config = dict(
    head_dim=32,
    vocab_size=1024,
    norm='layernorm',
    norm_place='pre',
    positions='learned',
    qk_norm=False,
    tie_word_embeddings=True,
    parallel_block=False,
    init='normal',
    init_std_up=0.0933,
    init_std_down=0.0933,
    learning_rate=0.0104,
    max_seq_len=1024,
)
Each number is 500 + 50 x the weight over its row's rms, rounded and kept within 0 to 999. Layers, rows and columns count from 0. Numbers have three digits each. The size before them is the row's rms in percent of the matrix's.

# down: layer 2 MLP down (transposed), 384x96, rms 0.0935, rows 218-249, columns 0-95
# up: layer 2 MLP up, 384x96, rms 0.0935, rows 219-250, columns 0-95
down218 111:548557457442527567548594467465559535388438514499529527453499464570504446452471496480449450444488601476490489510456445438541469519610562474532539519568530437594568465561617516560551458452499496458471488427514530504537522400484545603491504465428493497605588541470527515498549511537515489447
up219 108:495519518462568443542572446414459466452542531474530572469520436481566387582618480456437492482605497573507517478549542435530555579316455550518517525539454503575442413473498452538496476474496428520485523531507496506489515479540518505467567557455400566464508492521516520575491470499495547508
down219 114:525469547482511524523508534432514496540504533546558455506511552683522409546514475521485469401458573504526522548501566542487536497395516480581560384520469522497535524469412434548525460399432522490497494576492515568428433567509493486465551484500476550603501581526517570491600499464546514497
up220 134:572552493442484527487606565516467480481433517379484497480582538463466488404489503459529450512435537517449472564608499460469549586495416507513455474505513492484479483408611519513533514492557438502587514462536528446549604519538524583446399521441381501490488489430469529456471575487493533538
down220 142:558526568481407506524621554571494484518519402495443633553471423515544465488439579522448520556440556538562499472523496479591549534555473480475454505542455398541468491516496450460519456527432498591524501449457558429532507524447487575476419443441482555428498485472481573504508559437537421481
up221 083:528478440415516507523552516513447579561535557628462566480499451501463585498583534601499586595525464555487421477486554450538530498487392480520546466487542475483406444443424512432456456459463568552505485538475510493482554475440477570544502473526576500520439526511505418370520509484490431539
down221 097:498535429510500461533467489516517455490425614461478539472436398477590494569519459533523477439417449416465454517489514538442536447564482463445513461577499412537543452500537452499474434419508580537490515500508457559533481461437492515602567547484515476408631563525454467503449438470425553421
up222 100:453505500465576611532401443409481491474585555535443545440446426498485518517515493523557482530520534520472571433459434558580455526400544539479553449461511521468485539500462469478484439494430498399508498465447415509535432419494479534536477513468481658586440484481470485498561562526478508409
down222 098:560474537541535548463468517554565545562499552488572444503519517407547542466504612472441439473566456607486531573454586484454484432561539554458639421553472453585509453481515490544452531494521543501473504523473483449555442471504448433482503460447402578492495468542464629467526454455495514507
up223 099:511399491455458515553494537497468524510558552564517457465453388462554537525498543517460385478479345499466559594396484542451550547594534521520514595465521514406523448505454448540494487470442465494516509513565494472481517420475485435464538475494548558580452490509471532505624517566519531434
down223 099:478520468575516493549564492481406500436472527517436415509507515524511513427524601600537504562547491506395468517577489385467443402530453490476543524515528427475519433513551552526431532504501464583569487497492503479517522362502463481544608514564523474397538582519498524423445508468515476435
up224 095:557520523428450540522470475620527422498516347408549563502478515535529503548503473448477464467497505533554486461488535476479513497531458511537476539560455566431611621573485528460518443583551518565525482553471483447476547462454491471488457544502459511453353532599459439536481449557493529449
down224 100:557486459490503460486534520554565460425431535418595583444513531575430422518556532498464447567522456512499382506499518429413455456594570502541443565606448490530521494558456471442533448520460490519488450482472510418516515545505444565442483575510504549443495441484578554508514536519599552566
up225 083:495462522499393539512460459479507496590489462555480576567482541433539462477487555500479579545446593578543497497439493546438528609460532510525484563619479476519479468527492506552539512409484521498580407352549449530532409583494549475511449519560499504589485513485454395514497472549515501472
down225 091:573476547528506449586551518486476456369588469626493523509425464477579450482501493581569488536570465513526562457544486586415536435451436548532487523420549485472441523525481528499418483542499507410494496477540435540470522478520446536435586504500493577476422557570582487492471538549504507584
up226 112:553553485528541542432474489484617507556527429568576455533415450493536542490508523518446563526563532475536539550449594415456492511496429565548590522588554546515467482537520428550448498442534592487499476521417366551538546483523550463447453549465547485570474507500476421448508476559442534557
down226 104:543426478446410621504521506434457509569495439482467491511427418507473537538533388485512572524455523457442468564496552394511551505404560440530449455571506438498463531494572551481402515614426521497499503490514503440565548549507555524489517422493548453419512489477479466469518494538431509604
up227 088:513503473452460491415481585515519604402451499515524498515460443411510534436500560406491537546496587474449489523447569605574471524567456542521549501577490546568524555488499531536517516411518461445526471518511597416463504530495493613421478506471526614485525470431470493558457505511389531520
down227 100:534441577498377483456523424557563528498538376410485589407594512488518412540507511520401500473482504489498512538491494497342491541503586476465486478499524436481538518532417561520540524437535561440527466442521467456520462550533453508498587473481504558510432474474466425579517493551493471448
up228 101:512513407521446552461564534534464475361529485548421522520571494517515490410495484596449514432476529448528478487548452498399533513466492531608435469514432564499538560489512551454516411576490529579495481513522415473490516591511518450437494605546482406413602470516535550546470505496505488525
down228 100:436534516496541541522473580479468550582490563435566487504536488477444456546472471480518493531484541531535414454595479456472494430590533473407642515494439554556510380448582403532463544474539413514504475448531521534496482538569404492540448593522473519423550517492519506480547431456504440543
up229 098:466469449436486544598465516570486509439461509515534443604525533555494365606542423488489543503527484544578449520466500498530538510485392512575462485557438477433522509435506481507449403440533541454503537512528489531488547489455528487450629540496496482448527471520537384490579436515622483517
down229 094:473503387423484452463423516435449495467483551476554463552478454452519463534447553503527497386497447480574548502511408560551424504507536559512379499440572502482493504418428556583527484486490432488487499467541496519529516501494575392460397527495476604504417507504473461474480533430450609489
up230 096:475504517499573471536580621483492557475472505410554475471454525448469468493508487474543486384487504528497419532415561497584406498460485441500470519469511583547440555551559408453498478489468512467538564566573488507477564465493432604515482527413502583433526500379471473461525481416521422537
down230 093:468518480504486557494534586561529497508473491536470531585513405462484490458648469462631544576533433469514536486442555502423572472515563487544569513592536437493466482490488582476456558552564459485440471581446534537468507454583531529529471510490559562610489497501454410536473479508514605506
up231 103:555526566416472595527452495550498445546632483496515597571596503543526546464489500465527436426446481500560440550586532471465549461457438490491561420490638545473536477557529492450548527566497464569584483491553507574514503509438538454531448577501510513470552530414467471523421511539547498510
down231 098:542546464516526506465464564458580516496474476600692451410512446524496539515573391546545563518560448567468585517527519464511538531580484547524477458509461438492564451419439596461558539505526509473479525526521505465485435480542513413513498415534482543526435482539469529468587451525525514433
up232 093:520519353455487556445481453460546487564479550449431537548516488463411506497512486541581561506419568509499537522501497513455461520490538580474532390442479479509433572404539644392488502542485523421494513559496500577478518537508539482499524560511514514474474543595474463523503535567473567384
down232 103:491484426560542456504505605558534536422503590524553520491490467466545577407528479473511554546482498528518504527508559597483463473503399534485461534504539433585511528467567529543485517439559492494414555469493498522468470555516406430467455494334576559600465562528583502473495490544541429465
up233 083:499521510490505548567480549493466503474548540477475408520602464460492463568437492446456477617508461449456452479547493398508620487433501528491595415520462459574444453560437425409505504539556449444564517434568525533490509499525616568482487524486479557482610491443475504488522469467551570550
down233 080:498511494560517427513507466489458484575419504548485497487498466496484482448525420534364551530500497578475461470519493444487481533443559514547625491482459561510559525414497498556500510466423495517563437538499581555434456475525508534411623488539626494482536478584557513552409476560479384470
up234 096:609516526494552501473575538448479549546500565555467598531529444478502407456497451522492366391537463497510394565458612509529569538441430447504425459493591484510478455441557548457510570543483469534476449498525513474551453521535543550503478463616518507545475544451581497505531477569512471492
down234 102:503512498526586549516543527460562481513397561487442558528546470470563493448495477567489393520443516589454449566503585483405363492546426500505518488528419463480545516455576467477436522497369542525426423552428505523513488505570536577522477509534531456434511499478519540504546446576474562541
up235 108:478504475502499504464493437498560461474495503625422552459476559463527479555581464492533493600495469535501496460428506442585548553488478627508520517493554484539458440590535439492527425446459475477528473480451499584545466567550470534409575474533518545468454513357536536458425527484367509460
down235 102:421474546468481446452485472477489501555474463513526477500436427435543488448476422556520477572466533452480504407421505526432497455471521505453478466461462512583526590514552498454421521455438489411497504500497442498438404564524485556511449505477378567468404494540542541628436488464627488566
up236 095:531458421496440486555522482541534526496432556582503398409430427461467475545407556485490540452524528478503461522539457578337438507495490567573525540488529521444429505463436536490526543448535484511543494467520495526443512514469488505489532554457645607514439561546549487501573568550561500511
down236 106:536439476548452475543491456406517572528502527516565432473526457504518471522456527518473541458438531540471520436587454438446460521523471426478567510556497557386506467459503535499467620469512479453469488520563525563468491414523515478488546511355573555486444531508481542364430462562461582405
up237 089:577551495464495453576519476499494532476495558444467522499469541448543448494521503399497521527603432571574525519484513436491607511481473579525552507540568442452581496442448437485514445542436481553432448476466500539461509652559531419478551498518512388490481483432540499480599543584571527474
down237 097:358472433399539525466485479494494455637408492584413438426452491520442617433428541441467538511484439532519498537473539541491545509562484461557562500483475538501446489508464476561493521431466493451488570447493407536475494394496463510499476513463448522527437475493437515479563537444406518508
up238 088:530460494513502447531536588509439484486492486498410544500602580504478532436487501460430489453401468469597493541578554478473534424418632520478532434465484511526364493541460515409493575507486608520510504484477420506442542427559534548474495561505580524512519506540416534528441491485553555511
down238 089:474526558497506549515492570511470467546454475537514398419498441450582468470507436457479566557536447505530475511549503548420493530456567453474613490578517470520467484381571411541538507416569523424450544351593574524444489520518539512502467470516464516554563524486555476516483498582431519458
up239 099:477457461487474438449537563524476572391465454526505513574441446578466454442613498536409458450490576522523604441531542446547497507465559390426426590491480510560496517470429429496596470367500546558545525499488507472519510573452503434498472515460523494521433516522487526481543540460527431511
down239 095:464477536478519492552526386539517409452542538523470463447481539438470456485408573543524477426508441491508389593513460514483586453424461458541531478454527449397579524440492495475426582585528517500479421575489415526484525514468460552478550450481503463527517507535601568434435506564551441465
up240 104:395491548448468416554493462471471583554557360401452448460541603474499530523533494484527455561533556417504450508546472503539468610458488493544462535422552448483554590456502524535597452535592500540565505498488534504544523477471495503447500550480431453439511461520490563475421419497439533529
down240 105:476603524493449496460478459514511587567496500430454510543431537461447428519611489408490547474475538579516562546452622540598522401506556489521455492496494445528340546515547523439451517475479594478503505489430457449481547499531531526526551549543552495542485476430411543489515539491434470467
up241 096:493428514522607501473530483569429465387596461468454483498537459470419515485564475548512471522498409400521525488510424510492522614518510508556531491572455444419468510484464550472554446506574592556459522517546449365392526416462464558513488563449469523510471457504495521509527541448510569465
down241 091:479608417451605532472511482565551581487450541499490480496477496455527544545504448517652416524474445362506488534421512481489537399513430504503540585475444549487563525509480470534504503455498457446387472456495474486568538579550468487531569512588514449554428516446500505481499463571465500539
up242 099:555502493432525604479438423499510505595565518577420452504515498491482471580543548369489555494527473501528560493483479550505511549567555630496384518464460546502448631445463501495535401472486488443556498489504540454511536455478488557489598411497436484541516448532527469523460579542520520480
down242 102:560499406563564472569490517469551532458466510447514509457482480614531522416445432534500550489506522541542516523565442420473519431522542531430465541480417437571453514545575533487435444464482451501644411484406449610547427498521494476493498577525521450497546482480519494410507459562502541443
up243 093:462491511394479519449646463475450493480563523548540513458522561582487528487456592420457512569509542457552481492471548483484597545484533560520486474439488413457524529434500479519456532560532471593502475456492446556490545524534548391485509486630463543525502471570534517535489549624395510531
down243 082:482558505489559498474533513412529551600585529494497583470572505504493484605511561458558493562483494490453516518558462551447498594470536440539485453526506454452361562527489495454465489449518557425397494497470477529507581540580485535563516517500378536513546475515424409509397527481486586541
up244 143:441518459562473474456376490542555478487568586490460405572522479509511516561573567532502434544470478521417553440576497416482533486442504410515520445534460622433428483517493502453563414517487404536542482437546513466570447478505541531504502541459522441478407584452544490548485434510495557483
down244 129:538546519493472422538458539469502509525520389520401456493430519442520494525492662494454463534497507537517492447492588457546474570413451472528499483484433554525427600441387584469490558512420544540501486465536509417481483566476511453493477426436475406548472457463593546496527532451537457512
up245 085:363520471545560597486558438483529472542467521533506454620477491426529479527540452565495586488547585551480509567491565412542517547462488526494543496534540498483445419552485519439453529556514501450535534459541484541453513541483473497606580489501565591494389573504467481589498520529418417499
down245 095:474507534484481519548527481567499446448479514511394523473474532494445596444482462508453457441464508610380482484441540501529415403407431487536437399423520526448496571492638500452467484558515492490516548407514516533459442458497460506412462552502528522538465502527542507437587487451421509548
up246 112:452607546419518436455488437495455455550472575442552508439552500434482579486470563519474601465560502548427409565526463506395564471446540514534514517470548498463490461468507502479501494498472475486522453495581494476570590458492629537522452449538470549526550552479421510410388574530473545515
down246 096:479463503507409537392447581578413456515536524502425488544455475515456525565589471448472525637464512496496529454483549513548434486467526444527525462507440568497446482450483512503466468476507527497480494589449529477484433564388558477511510521559420481487543455582506510636543451471395581492
up247 097:404437513431489521536538461549493551534496504561426511492502520460538521491564507384411534431538515540529518503423592532493486530451434474508507524537493416498511529584536467569500454536568467509514567394504480574481377512549567526444513528356492535454509434441419538539515483483556416456
down247 109:499412551549457572596440493481535452561473516522559458542499557536499429529530587525516553497516479553530496505525375515487533419472569503459463434581503450501544502448463563536545451487519467461477492401483520536527495400482415492571549587401501438517503505469618458579516460509474401437
up248 088:514403467529601449437534455525517423514455446480463446453475485485577507535454428473487482495546481497542560483528575514607527567485501555545591465439464541432459458483464504423510394468496545553564570516531438501506446512544476500492496506558501572479495403377579551507509376534535544427
down248 095:534476561469421470595467461469483513505526510415534503468380524466459566552553408492452506541417483499518475589506440501503534482534476520483479553537486610410509552442566475547426480504467519490469427464468519545504446430511480563444526462519447414592487556559486379427488483494425556598
up249 102:402468451546513535547401428477473556515448466514406552481418495506431463377557530404482527468556538511477476524537625444583537572547429469450554506520477535484521463517535547541523536484501493452541440524511544580462540610578550549456564465602537488541475570525527517454530519473493504460
down249 096:445459541529622538531487502484564489553474474512504461479457552507509537489512467478389585477505475488565529545523529589472475562465537490566488549512388465545557455465495474420435533435550428450480618567509459531476550508408454334544516483442447491515534433537563527532509431509488544557
up250 083:492522525474470472539593472484489587465469546512513509523521455450465547572388454542532576448536433520493521437523465525491521456480598434484586448560431578546460514404494494596488368502573521541443535507553468524438421482462495473432420506404565476430491518466507448557573512571528511517